config = dict(
    rope_theta=20400.0,
    init_std_o=0.0,
    warmup_steps=0,
)
Each number is 128 + 32 x the weight over the matrix's rms, rounded and kept within 0 to 255. Layers, rows and columns count from 0. Numbers have three digits each.

# gate: layer 12 MLP gate, 1280x640, rms 0.102, rows 127-181, columns 240-319
# up: layer 12 MLP up, 1280x640, rms 0.112, rows 127-180, columns 240-319
# down: layer 12 MLP down (transposed), 1280x640, rms 0.0761, rows 127-180, columns 240-319
gate127:103115129151160122125107165150110155093150126081100173120116222108115134120220150072088138160133075084149152136119123148083127152128113137157140159104129124174099134124112178098123115128126178130119145072083128131112122119128156134187191161
up127:139157116125149145097090132080148146105130165152165111117122146147175143168174161123177155149129146146111109183191107103094163108105124158117116159076173121103148129123127176097122138081070126105139118104176139105188184133158077103193102165
down127:069154151088192149100168121139115137171135101103111104130141125146133099185071194101147126122082108130181115168087123145093077131097108153099092152097131129149079080104150163137142055175130105083205171125130136102102143106061165077120080120
gate128:100129142147095138130101094191125197163072096159152112100097154082121138120099135107154146110129082115151103127098130089171142143099121063088139114177104123142166101151158084082084152052118096150145098158166160095108129125125136109112127135
up128:178161124100177128135109140073147141132150108088138135086160173118095122139112145185101109138213192148178163078147089115084154113058119160146125142116153087153133116044123110147104128137129147112078170155047103143082112126101149096156193168
down128:117175089072176035075168206115196124177087149119197119117132164121113163167088094113079141111115130117048127119174128129129141096147126141097100166068102143133168111127106132106122104175117096140124108101133098135161163134139088135066082140
gate129:113118165118167123142114064108169155140202080149125099175117164116148124110134134120147120103143104148081149164116093087191096131155102077081126115150134171074169121161103055099135103166113085159120172081112138118145145115100161118133133080
up129:111121117091169144175153133122110115111138155135150101159150073180043074149136164099128108127119093118121133145124167209162173133193118125091137181132048107161115136119120104140152104100151083141115065115095117160112110137159111094072168100
down129:089112180125145093107130162135077144106201126072129176128132095088110144175146123143127123161099172160078127100153146142080110193142122132164148104173130142066094153172100105101148148132130136122172149146126123178101113205145085128091119085
gate130:117118124105196178149082156129145180169139145112120140114072132105059055160098083081080146166121143083152108113146147201101165152167116137117120149117107112183091093190115117107123195091173136132162118093146165130115135119177140162139175114
up130:128062093107112101154120104112182144125163143067120136111127140112104046179178176109077105187172105191140139078081141198170135141131132130131119114116128125101084106137075135113131159175138088143132146130144133155153128123119121183139112067
down130:208108080147180122167134113121071143116132120129134135120098073116164114130168126129166159161216118183186139087159130170121066191101100136104177127137143160175099139100146140092104108133080174141169096122132094203109095118169107115165138144
gate131:128095151200130158087096132169105135121137069117103123168084141148142151136160177136112139070065152074152122107105186140123096152140089141106135154120164125083113153172091119165128149151146074125116100106102111130107070130116133161105069157
up131:105132149143155095141147132164083119085094102141142076139110134132152111142146116144150138144047111098100145124138034130136149149100130087110161129134094159114195191114167156071108143204131191144135138062139191156127198128178113121146127138
down131:157130125155130109112133110155177106134139133136169141114171130120163160154076137115098094159146150131102110122185112109184146122142100195114098170114072070166080156141133189158145129146113155156158136107144167151088138154131125115145134114
gate132:163095143165105175107126162051129107135132137142102090131106138152091127101166169132140182126133085149112110149082157077123130101108143157170145154120124030062106152108132111146142104174129123145114130114165159188079112168164095171110050163
up132:156141100057135188128128144158132108140104126113046146146164144097124151116136150113130128156130177118110114132140116094103126169141151136070110096114080168164177151090094118147105104115173149091115096163150101144170191148072123192143102129
down132:197159141218163141125139116146161088119106156213157167116126166103160139134121145075171043066140106151124221123109111140125255182142129102182139149084112152170155141140153118118102162152098154119077130114109076136110121171063082184117048137
gate133:088133151125116153102164119099150153128210154101140186123119135087131134103134124104146114116114113114157115112140141101103139217117151134112137172175120131112183080163130113126184098130198147106148132117079130081138112105114157122119111096
up133:149108102139133146088099104150139119112189135160148109100167123128102126122125126090124138120152139229107151111087129142109152168134083109101084065121135138123118134163131116135096158162170183150149090159079180095183098118082148163136117085
down133:201122142120055186173142148138136119206117166136141152136088142141102123161131138159146142122123124139172118162200116088166111168133129139149135130117085112161186120145064069141112112088115085182119067111146100076126145101141138100150116138
gate134:170163124111237195115149143124142127114064165089151144121098128144133193142126126125110071127088071143137134174167163155138132110124130116128140150164138141134129070131158131094130085181169119164101120138185160117101125176146127153121165132
up134:133164126137176179158129150120123100061115165099126120123137111122110126107112139095173097125139113110159103176111124157080131151140108131098083148136120125139140192149086150131143123159122100181136116159098116104130145120132154138160150159
down134:136142126123158107148177111132107158156120142123095126157135158152173114132123112183133132120125063099139163177145205121146184062101153149172110132136138212135118040119097094161102106124128107144165130123175076155114107145143089195136043075
gate135:117106120191170096122139117136071177152107152153192197110098158117147143135134124035119098149087120154133075138137143084137135094144149142131097073175100126127151145175144136137122136162164113173116145173213149077120100186121121118098087135
up135:118114143091107090159089130111142148131130126073127095183066143113156117115135132076103134123136121131132097156117135111132109117129153116088105123135039093152075166159153159133108132136156062158123149181134097170150133142134100087110151127
down135:133084103141130152147066127192195138156165125104139175119097137093101144116096125132127115127123095131147068174098171116127029116119134146118090202154104134139134133105099158107107133140136155094158106149085126133133126103108110133133130088
gate136:189092081124089162139143160098107120128084177123074162107111160146168062134147103119133169083144105146131125130113133158163134078036106101077166156120094155130121136107090075141124106075118137152096134141148073118155124142144182160122130140
up136:106175175132139092141075134100089127153155152119098192120119154055131146095183166087115122144110113117150158079104087089125148149147185171095095099128172087114123118123149100149119160131118113066143137175059148106097157117120136149144146123
down136:103111083171125108166144126142133134135085065098091117127135133085061135142121133158085198153139189137118119118153115126083221135109188153172125132134199096124178121217117079144119132098143130071139106111122137163098180122191094102109176109
gate137:114138095136164125120076157111163097097178207134128147101060098108115123119117079114125126152097144142161115152082090164099126143156139137105135105121144114160158102161111133117133083110176107170160072114201197176097098120117107129144165166
up137:133135109113135152085100143116189095148093194107135204084174124145165073110083113135158098136104166092136082082156170139098139087070109115096153122174081052170130142126131138130147090135102174097067155115151131092147158082091135135117173130
down137:173108163087102160117106157120144142106152180112134101111087109114153118179116086134123154139045133190162176073176142185143140120079111108097160158255159091145150126129188185109115115166078122115098170127171157127168126084107154101143145085
gate138:093120136137146082089146129152150177159096148196137097099096133140076190084160117094144077090068115208082111118119150174118165134089137114146142129070093119087195137175114130212086065134070169182108097180120067140115131123148094107123075155
up138:175118042151132138143188127118099139138141080206137083144142172174132156146136117116099104145130106147158144151114092133137139157167138161104154139129064110125102103115087136108142148134114166148046149108161128124141124120126063116091115208
down138:071164146172171107128165111175156158133069147148114103153101116136142169159106152140168100133133123122181116140128089129141020149074122120140142174096122140148202099172201125104140175161093074151121132160172115146130122196157065113174098144
gate139:103113108136201128149112117136094146063155109166184133153097156159135098165151180155152082117197138104130103119105106157138164148109128132150086114140113153133106156112131106154141110080133119173094064151119151108144152118191056149097187112
up139:157103086112139111102155147094122095165089118081143166138117137112104120096113105173113183128103141176131145146077157086091048110149114104073136125128157102175219145136143161113086170138053109110153144141101096112144084150020177164185139170
down139:085125128101138115121123122144171058203101109081100127116128163174093095153143020166090126232178162148070184094110103120168151145118121047104131168109219122169172065189153122181083038111086081118119157150094108156153124165098202067231149116
gate140:148134138077148186092158108093108102134113106150128159145214182168168112109174150125130134144151159073126118183145157156177180105078103130166177078122122120146157093118138098116117082118072120128184101115061118129136086079203217156094102136
up140:126110205124106078168147069163154123171124111057062139085112117164150133084093144098127110104120151157163101118119079172126148085077176191151119139131151106142177104119093170109134166088100138141086128158160132143175131126106031115155084161
down140:135115032129140151125149169145120169063166191107137138149132103162181152116174150127116163125189128117083124092101105146072124093149131115120125174118096135160109163178132171090140120111118168119097130143115163108207151175099071175152179113
gate141:185089104128107138189121114170097127158118148168048093119126176161133144080178124078138077080145164113135129108097144151117108161145024191113118154181154096167099158165131066158129125099168130170138098108103180108109071152118118197093058130
up141:144141122120141084107131142134140116173157130078123146084087145160177124106113073050153083060139165163154127093123125135134106166099081171144109165122122128175114131091170156186134169158131085169143113119184126084112174136226086163149093101
down141:113051130093129113154129148044119133178143113103145039111146082140098166169107216095125111045186105111094180119150137110094173098123095138103187099157133089136166161047098126086099126141140156148109106095129119129098085073102176167168129112
gate142:096150134106081105083103116145141073106158097155096063096149161130104097093120204149115174153163107131104137129148200126127165083123081088130093209105111181135184113137130142124122109168132132110164148059133105162120088162172092126111088099
up142:174141154119156075108154157143133084088143120131141077115110117120180174103151124200065182127158140097105139142138143128169134146239155138089116129153165193055133080163134108145114162146118141187139122072130171115134128102203151107109095101
down142:105168207157142143145049090136122190176118109091112117127117086158064105148142098111095087116175133125122190075117112132055090117092176103121114139137160127149064144081167132158090127193100120116130102135131138079042110060051118161171116147
gate143:117141158138150135167090104132161171075136106174116132138121114133147148158085155145120123205148162065155131110122114140095142115148136119134162167158131181157117131202165134171115066100144158136176139102053130133125176124094071093083123150
up143:058150145072158138069142114128111082164157169134140057178137107131168111177097189187136150130047135098173116128191172088109117144166074118081110133171182129127124184127197164113118040152113182103186111126095154111056158107167180156128151135
down143:139175073114156194214134141156127089158109173129176117147181154123150141136128208103078165095136190057169166146153175147166079179140158124167131161095097093059102161132136103132138146081147161141138171121093125182133112115142100151149138083
gate144:083119102121129135144097128076162138128124151146124106145098143094113136106088111173114113142148192133099120120169145151124114097172152132129086113156125119070177156129156115131102104155178127122139125140088157103105120120111126097154156162
up144:134148163177142124125133145155151172161116098104096152119111079171127110115102168107173114111118103137141180089128107117152110084063162137144117155137141114205086097144137151147130166093092104125122132126120111141098132145111097130102153074
down144:132165104137134154104145095138142191129135098075178144162147164090130102186103106155165078108083142099156139200173080114145156080130112057168101107134061135095101139093099108161117157114134108094133159094052096144092072116124065107153144104
gate145:100155094133176132110091133095126096160117066105126143140158143172138137064202071118142208117141101203120130097134142085141131163111130084126075146090100114094120130115101222222111179084156113147132135159124093125155120109150115146100125076
up145:140134108146138160148169205123088141132083127158158182109110101157124122113160117109177122167153116112144149093153113142117146147125145144106137090179155131140102091129088170179077173152118152097126127086115146074127108134159121105107198116
down145:161177139110138136150126111189126075127134099119081141128156142128126176135137139103137116149152151092069085125157129113098168132125157141127128136143066158155152060138168109112112115129120127135123164125160091129178081135109071095160082130
gate146:157127148114079141147149130154179133182130188184138137128145108130113100155131133092102073093141117171115107100082045106118101168139102117146147113131122156128182115158112164140104157114143163180171088136128168119129134128122139103113109119
up146:117149152132114184153140107073176212089141157149101110136139185139062116150083156108112130140131131140096128176090080129134136156120136119120153154076142150155180119127099070161081099074148141149134084147096129139120197098125177124130148130
down146:119131167123132108134140122206168135166118177136095154112147111120104184165081133121167064103141116119150095136136117119070138162119131099144197129132110107101112113153101145085131160156092135139127082097160122149117145109106151102174124114
gate147:105138117138142131053104088075136088108069076191174142137113156102130139195131133094172122086090080107131089118132131127117161093091092128115161081139080131146132161137117071116139236119136148107130109153179139094140149075081121059149134076
up147:181141081180158158110189093165116085154148150120132124142128121107090133146118082087047028146077108151165142130155108122072091097118104165124142096140098162120170081181128117143143102212132110080086095135110129084133113131153064136139100112
down147:166162101223124119137125139089068109137143113153147128160140101116119131123116089127120089112149132091127093085142120109124016151121112141159131069091138137126125089103115092096122108142151113141109159169167189150139124125123111160102140132
gate148:069111177158133067104146127155124191092181158137126097149107139078196116132122174202134072136051180142090145111073082104136122105140150099149170113079101081132090135105126137118152101121140109129118141160123111149148189076140147148082072135
up148:137131116147113092097081147105153143113140138138129145140129144108082161139072142145074131152113119119111133103122127148186127174104165121107138115150128136118119105129097090152125148061054155060127177139132105115122132078123148061107098165
down148:171168111131209136136178159089119172063129121149110106119120190128129146105162093166159084169056151113101158110056134130133074136146141119095112110115135100121040037170129135145131151139186191146156119141186142173115126140152118226077119166
gate149:159136133083184130151103084096152099138152126118158134090110146111165160040114119166071196150145181123157126224095114100114146115083140108200142136147163098121173109051101141091135102128163155127158067174147102161133142153145113159151125075
up149:091196173131146178148110163152146103133113095191103070147118161052144101081162175129073183117079113074113153166071152137105131168124090145164120058164208153136135116083140179118119126147066078079085191094138109128126116124152157196155176088
down149:134099138145082160114175111143140157095100162172171150163116124140186200200134152122117185171099155103157120134170163134114115165171127120076152093131137177152076140092133097116178089127135140159119142147107115114101090134053158145125093159
gate150:108130123145085121100110098134139144143089119088110066114147134148172114143129157167106121075136119114167152139147122126159109078101134155092132136116154106108147254116124103133156167082169173075085115174153086166115131129125082113110160144
up150:129072045139127140078112163113142112089141175137173101112155055159123156152124156153089134145071151114123112068134128118088156115075145121141159065093165191157119121140127198103065067127134117097136178153141151122124088143136119117144125137
down150:104067118172156105170130200139154109080107155054107109062158128107143102106128129181116114108147165137179128099093150098178057159054116131134113182080135129092109065076124125133135209162159114105139114067146114109140150099110158129169142126
gate151:141074105138143145150131121169101134136147137104156121155175109146136143123088070139200103147131135119201160119204043128197134128130125163134135181157112103191135075142169177130162118080098102175097117099155101125156178147112094157126173162
up151:163087156168105135171104169113095119140138100075098162116092086147146104140152131164086115178124160108122149155109147149206075122145135117121121120112095151181125097145099169186104128139136147160115154159086132114143111117103078100174087088
down151:130103127113101132127147149160155093180139117130095099147140156148147097119119123128217183081138124122113104134160188123131081111194116155152177113089091103157087112131156149110108131136148059134133132116118147162095112105121144139147132141
gate152:089154141076140162107164163113094108124138192107141162116104072047144180122141117146121170115130169141090089108116106119158104134076123099129096225089101138144144178126097114162123106158088093163114089110126128101097092114125167133096121145
up152:183135119136179156192063117152150086167100097132159094087140108127165176150143119108117116136105147168152154041097077135079131170103145124158109158178090106141096138130121115127065123062141126098172069118106141119185150187112173142110172133
down152:085090111135170135154080113124121162096156131162156103080065124076113139168154049059139124153138165158161101114095094111095108111062071135133072107153093075137124176108101153105174182104144079083152114093147062164128167117095145095151114115
gate153:140109134103173123150123140134159151136138106138213122109123176122135125164107085124162127126141126124125106064119127096111121113149125111117042107132139107166108131172109143159086125124079087105145084083148077119188112118161123127156109184
up153:160139136146113145151171133177135137142133163078125108118076155088114097177102188096141120094141149131113117104065146171119144080096109114161085121117141139184142147166027138142120140091170165110075150131137128123139120122173080164128107117
down153:105135127120142103138110195108109116113147073139209126116125114132158106147127163116148127106103151084170086082056137098192118071155139171164094113139152093094146120112045101082084133148140105180121157124114129136120101182138134117106182176
gate154:150162112117110146158193086110165097127113185104107150115138097121179135165132136123064097162083153090183106154098101100142115118141163130152134084164194143158197119115118181121125087193121090106122119118156098132137095103134107136173166098
up154:146117130165151160176110162219173122103141126131119142130187065097167123065099159076094144143148154091172134177133149124152118146121135088121190114158139142082083117120103141142065112086112068092161152143158110129110134145133174102090081088
down154:100135108072128156092159075105113074101110127117148126111105160130096123135158102118203094144144106087094145088135111150133077074114126069155095130164114162098166077118091081131096094106095127130093132099121154101132187080117057127100113123
gate155:124166198108167130156126132103098215078113118132078129101117145097116141086120149116144138145136157119139130161079143098122171149160115136116090146181167097100125127076155165122146111162155142113076090152119107108121085092123180111121129137
up155:176159081106107103118121114130102103135117126076146164100137143150107188132198127157124089120088106121142048088141133154135137113099114132150209121145086165179158148130125108099088171079151110212125152107129123175114117115104072151116103133
down155:087120053132146099080168060129146029103151114129111167175132091190115134095172077112126180155103078145101158077178132212086103063097173094153156099050074157186121133178082059113155184134133151160156143140096224173113125148117122145091090090
gate156:080093168116128106094158168120097116084150094137158101132127151117114160126111113169150111156152116171148164168152133173127111096128091177169105160121110119212092100113153131205119139115090125186093143157039115082127160155105115066120117130
up156:131172107163150115091115176139120111160150105158144104140111125155143119086137109127101119103071119153212158128193114107161153123101176126107092097104179156190137127079113101161126138139141105126155079123137117095101144131169147127174168158
down156:156111129132104106130105127125128145109098077182104178080100141169123224155090113124116088120153094109162083119114092094130092154101094128087150075131167154145172171166126147087104121088201139095139092148166102110130117070133125131173104151
gate157:105077115187153122133128179137094140165104025113117148157140104131137153131157192164097112109169111146128180131116140172127135115172110120157124200175131154099155188157132125175069148154220123131110160110128132110150112103133101160145124097
up157:143114174142089141149147098137090171076182167107165095158160124111128168131172059159124146187131171124081029120130138141122109113120142115139176130127174074163174150096071081053165089114119147073162134189201131146155168097103107087164088113
down157:143087143167088130138123085139141121138123104140124113148129137129080177194096132112059147162080115190135108105102122145142174116124084130195130240094153122127126120116158146099111110102095108131131088136164118154132117099147091144124123093
gate158:112128146072179079073155173102129135117159113139168122150117164179103122187159197162130093158157076112112069165075131128172170080109097132143189126145059098134183101144144104129179057181166127111145178114121120102148067123186104123140130136
up158:153104134131144155145144155141178110107058101142108087127176047161138169142155160124047123118143084155149144148158155150109128156133161082135082135182127099087108187078138153121082174173149056111082151153130146093127149139121127075128159188
down158:139156115140141123159098145201165117120138106192120145133146098145120120102099130118005153111084081144157103170127115153145091142145181194119135103110063112141125129101170118134129127188196106118075119159108156163143154136094110114089128122
gate159:102153084115127100122230097120122161114090121049132130075156148098133159187088098142169158087106075138115139112137143109147141130187126086081158131167125122088117097133137102109172044143157129140125031133163144104145103144108121142128079102
up159:133077125099088148128130174134137158060085130118147114138123087135140157127115155157126150142109105199127118146121136125151122123101144132112137117061148133074124069123128115139115116170111107099118202114091108090135104160189146077137161151
down159:128136141185125117079173129071171179140123123122084168129097163198131106104118129151123169098177055133210153111137121165042037124104110187213139174086158159172180140103155148176105144118130108135138117145134149142135136140108084119103082109
gate160:152100114112094105158180084116166141174127116168109129189168225138056096167187053135109139142118132079144153108131104131123138087139154122070073148189160086095121139150139163177133128102137158112135161099183167147118140069123157079149131117
up160:153153108168163158123151172121117082132129113143121081176115048134124155140090054125109172135117073167076136147094172128107121107144058155164093089150073128118213095068105076151107179062133108115120155108160117068107098101186078127124167145
down160:117133082123140170113119105134147147074074144155147124099129149118119146114158149114187133156158118172158111141120178117156111152110132118148110155061086093187135163158106128171130134144147156127089113119123055112161100113140039136173146108
gate161:135100094127134136076132132080148145085125163173168154129068154134060143121069133153101091163120118094155033099140139066126179089148127196127136208147146097111063137188145077138070168147152176090162124074097117105209150122108098178186156143
up161:177127116021180123069108162142094117099104162209192152140090105146066144103050108078144141192126227104110110092115142055027138112082131118105045183137075098128107108135193089134148160159147136180177159162085115083139068143107175167090123164
down161:211077161095173095108107187103137154145159131093156182146106094065130129107078188145107117134088130128156088123050125147077138175084202102116141125165131132133088092037136073182198074120152128145126113132143138101119158160092083214112176124
gate162:179126150096196097126155104089086148065116075163108080123154136117126125142126136107094136131134102113108116152150119176130121105140118184125140130181109153192113138137139186112140131092134150177069136087153133162160131138156104205134094157
up162:106149066164114076089180078165153080104145121130156113106096131097094095083118092148087088122123118158149133068119116115139121105113152136150101161118061152205098135159128130115123133115086121107149147174138154102144110140125082144112146144
down162:193146171147147115143122162109099131133176112101151110066172152147104101141103187103133102103152117109128113128085154085088192149131104154098115134131155093113125177137173106057124142160125116203154099113180129164153148127134099129156169133
gate163:126168114103095131108174133125145143142090141169125080098125128142064104094160101139172095133090175195148137135130105107114110083138187138056144139142168127156139118094143161010111117122089126101142153122159119131089136132159100155136131074
up163:109136077142193093086049130113129156136112115089071190135108121103146125131132162135075099053162077132065118130117176136107155114125128085157104096120063138163124116161165131164138154080122042140128108116116121076113205073119125069118045117
down163:113114072147151102122134111169080106119147084160139115160127137112225125139104109083102095075092075104116156135124077123095220126145123181144106138062125106127126138190131071206215100147093158093139177104113088103088110101155126081137106187
gate164:162096131159062108070045170109104093158094134103171111113135116048128100085171135126106119149061098154059172142125160109116127200121109099174114123139148118101072163131098124189141130110170160163104165086060117080175112137098128115161125084
up164:138138113115070135171106138107125130121168081137131139140178140157056155184104120126129097138155140073135113126150119125125104134175125122114121073069143120146142159141153157189176090181100099148033069162119089086123118145122161108091130099
down164:129114111105181144103137105156132135088121187136166079039148128122114164165127137113159099147111175058098195065172163145122108081104089107097085084105131084090118095081166133134093130175115120062123115198153125121087156109125151105132124130
gate165:141175146147133119082077155099170090146125065069129119148107163130134107106155126159189101147084164152137091040129187098111180093086077114104122151083132102134107196155123151079171105087153161155125143197139069158140152155132128125115092074
up165:158143120139126224101138128184140157167124080159085110076129144099152107084138070110140126120135094112150205175186051196036141113161128094135142144157151170070110117172148142119081080110166146070201142169159086130145084135161153096159098144
down165:083120141150121160129184166146083094140103112090127175134161145112110086105138162125142129103143099111039100140150094138115121102126171115173158107083101102106129084095137123189171184124085075142201135181153117117102115079119172147129182143
gate166:151148129152122105137116108094214122206170095158113145101178137133136177113078131129154123142164147132113191089105114084120107136065112176149169138153148135168173101133142111160098166165114141200142154099154097131150207117045094129162163094
up166:136116126117130074088134163129175134144232087120113126110135117143110165138130101177123102155120137108106113090138090125115161169104150114108157101136144134147124169135133120113159106066124141140115190159149105163136149150141149160086137105
down166:141169158165134127143137135075125171141113124127132161094168129100148126083149122114112125092126136113168169123085137132108106135129159155122158113118182095166148177118155149139079136125064093135106066117148126098101162098094167109096109122
gate167:137161168118182187167161215102120156132108130131108202129121171118148122143144126107135163095160132161125167105109090128148112173065137164113103144123113071194067164197127104157133085128138179115113108135179098068098115089182097131095130105
up167:053155118085139056166168108098072144118111180159094136144146184093162143121108174123122158135132119160189122131110113160091123130106167110129066109160204146116084097147129140067168104090105164126182126138096145137089130166145111176148152198
down167:112120111155069080131144129122154121154134128150127115151107126158132149142098099141150140147164067107103110155150153153104137092075060113125100105138138106124087150122133181156167102123096161162122136165135094098151152169126156093133150133
gate168:146092135107098062149126111098133183072139121083164192147157165071165103151155116109124113142111130142107149111135162162109118136141141157129135211056168111104147098160162113213120083141126115085145125173081114183049170152172085167094163107
up168:168156108119148115124115128210120053110131146141090133107153129133136157106144169136070145129156115143151119142119135149069104139119122143155160147143137117129151165149171123140143095071168153148165070100107170191142101191158172121146189177
down168:076127165157099141113152129085157114111106121172119099117118091101136129134125233105120160136134136162145102134183116069145099106154160153161118133109114117221098135115109119152095179144146102144154192182134158138053105120125110113138150099
gate169:118169131105167141131106131169133095124141150166075141093179092150117103159090124153131091157106123180124160096121135181121175100059098176173067128132082094171104136096153090128255096104147170109097096099136172065098130136161100225115144118
up169:112181171165096152104111179111132147112161138157089157151139129102162096136139063074170121177107101140089120178090101120172151116108064134138163128126150144189158123110098120100049133124099091160182112130118075189143052117132151121114114149
down169:140124079185128120151170172136146154191066078096169161082102173130130094175160156114149126127141091105105170137117111150093101125142093116083080136135143143140127122176171115125128108110139145121137118144120130132101157131150134122138126123
gate170:070118108078102131139139125155137160141079144104136128159116109106105172123091156099098109135144124113155117138092150143108176113140134117189129127173111158119126132103098163138152152085122093113117125125118136086081114120183163117130098046
up170:184115144127187110131054123143137188128128098097090113113118135161107049112175153082111206136131093136106114120151099114126140115109084204101179162159145104064169140169140129106138084110129114122144119118136071129160157136111163118117200169
down170:052144164138107174151036106144118137142139201108112143132116153099137095165040124137088147168108153147191086069120130111134171147132164088159054113100134123101110194071118179114104161096187095132156120113132152115098141074122162138069152150
gate171:120116115091123103121103090139129154143136086157145093163170159087094094111043187131103120154103150102126122153112068123136164162180101151140138157114124111111110127122129095153169087106146141122118158094157135120073116105111109118165147118
up171:132127138172112132118138052154154143110054132180117107066164105085122147133141109085132060154083155094085102156189116116128144047124113185142081073173150174120137113169146155185122139165124116134174144146089179116130087157085149177124106122
down171:094083127135132137112165115076062140146111165054163129137079106158186070087123129157116122112154098132135126157145131115155208170130211111113157134132128128128158086151093062165110107120113165155147165121157087126117144078131098087107156124
gate172:176116120185058105134144152125101226161130149110137110154112136045126093148147135145090090118123151139069171150140077114149094152186125096142175116087128104137116105156131116077128127186133065089174201108150188128074163124170100143126120125
up172:105068139163152137095135183150090047121147144102141059077136152107164133183131123098129143080130179096175079109103123160084137089062132148142125127171183132095130157125131169134141088115149142126135084124197133160088073166096143102085077142
down172:139089131114135131046166141087135092141113138156077161126120112120147084125170131114061151131157230156125146117067126116086211097101099128103114112091100122128097126143178109116098156105101128112152170092090082156126158096095164177175055118
gate173:101174136112175156120130080095147086143117131127177138155179159187121129032066116137182141214095103136114171079122215183098149153162047094170127232048143147155105153164097214158153152168112137108127147163112056063102122194095129147128107124
up173:137114109170162072126101125130108152085130190135111146169129140113106173217164117097069075088098191150147141177129102043120122085086135143099147114201122106053139100151152096155131087132079163125143085139162168189210120086135174020043191133
down173:133056148123123089104129108097174166073148140166071060130073090139105122142082096154117158100117168160137135175145101148121069110137135150147117138107137144133103093148125065137135128080136129088159096111119117187142115100137093106142160164
gate174:102077127101218155139144131049181136093130158142128126130111113131110136141150169139114106042138150060089123096131131134200187117189051088125126170081146134051156136167202145125109051161070148100157138155179155117132078138131144127085072083
up174:118092151082153104094067100120102092203163103065191115099091089125132151124149128104074086108159068107113175110071126111143129214156100135136180123072137140085183091148075130070051108089135162108105102153078142092113127215110130135108133088
down174:120124120136152141127106149070054119191134079124064112120143154186148113148047096101175161167138175144171126093084099116161168108087124047129159126125129098128166141119149156096088137137065083152111149181145093200184133094114176114077073146
gate175:159121153113142182180195091124058115143044104161164100138107083127138100153130159107168131111117169159085132120139127113130165140135055140181099159149132093140107160097136145155167160140103146145111122142082126097081090111150116100170130128
up175:166086087133140099106061115129113079089154096148175170137102092186150121082154139094115157136145128197124101139145180144060071165129108196141149076169126101195204095113127138122100138155163165136149078102185106154174148143117104170111093158
down175:079156138104124196181169212133210133118181097075129155138064159164191082130174146118127171152107121150043100146107135188127045119127155176132159084131122124178162112174130172054115149184184126060130093127116172163160108117149170139111062084
gate176:196069146140111104055105159184110154105105104159130170154090130171164130092112129159104164148121126146139068113170110131101127134143112150112123113159114164107161094123083143187170138165128143101146090156146099105163117150102181160120138134
up176:130150148088131166143127071113136094117155129139164150100108119144169073119112094145087108082132145127110062147153134068108112149126110110098106081088097090097134133181183190094107137080186122111159150137108073155088089130102124144140097142
down176:188088135123097120141132135219076070131106097123139110182139126091097131131122133135124179172118085100159115165155135157120135138099140107124133164166111139171094156128131111213169123170183153122120093079207139167154167136071103090123165142
gate177:126032154146125116125089132117129105118044146136087135163074175084090096186152140161185108130130075117130107155131125122136139139181076164135106151130144098144119109137108103098133195184158078115142112126170086109077138175150131081146115170
up177:075091118106114150097155093172131159081106199120146200204127166103126148092138094101115147145128043134093136193088111104119111207163115189132091096108107134112122085181102167125080142161073168176129099125117108129137118198139091156071134108
down177:146087077132054180177086134177135156125105116155100138135054123164121120127122148105169163186097134111116083095114144119091166102191114168116120161150178131146134099128147113150155146094094150081118148132127105094159155096156196103145108119
gate178:136086057070089130104114080128184189167191163093106127149098066087077154074103171108109154130076116113133105083072161117108162142144184116109137116088145107088135136167065133162149089153152141012149141132169129104117175130072175162132145213
up178:075167116069109187112139152149175158179097106136119108071135075158124124138097134162175177182077198074103127098147121105087109125050150138113100121109155125132095093136196120072121090104139152115162180170099181105103162058141105110112117083
down178:153119106146165100135086155156171147107138122114113130129092126132101124128126125062142135129147146098180131067139118150100119139154067139201169083101049101155123133165122121138143173136147115146106141131155140111125113112153146124150114140
gate179:117105115085139087160181161107154151181101131104161101147125145170132139172093136134156082081112200102198203089102163110112109143215157120055166140077114073092171091116166135072187071170088141087131131104157124144114132107157112116133094202
up179:069133144127094105108078134112107152103125060159134136126148093117105089142137131191099048108152058135124123151097094180157124106086199096210162093132118124173122157120118104139195115088150104090120118102136118188124172160176096137131130110
down179:152122176138079123137134128110128113146221134104112105141185091106155110106160125092082113156094141159106127109114133145123133089142161142128125157125106117137120144132127183170111098109181100073140154117166166063118140128111125162174137140
gate180:122104143030106150103195104123120163136133087149032092170157114118123105116114137110129158191148142175176179103155116141130174129126118124158099131051079089108121142164180105133151114138132163083135086147160210111124117137132125106131099080
up180:163105160054095144113109146132062158115117111130096160197115061110125082149173102143135140069174109050154196142093059093145129137165110084159165125082125153140126046155125074092114167040163096122152110092155112158128082130086145146122125095
down180:123118160184109094111163091089096118145152099155108076080122120178170144152146124102144089159181166175078126090082136146097199130199102141134104128162085065135185118166133105111122182118108135099168120141176160123127102091119083125134156155
gate181:099076121181090146126146156148139118166170099146076115093155096105087132107148110132159111089167202144113121152133096150089180120117113076105129107186104151136058114145092164126104152092123148135153138115090081097103187068167203082137142101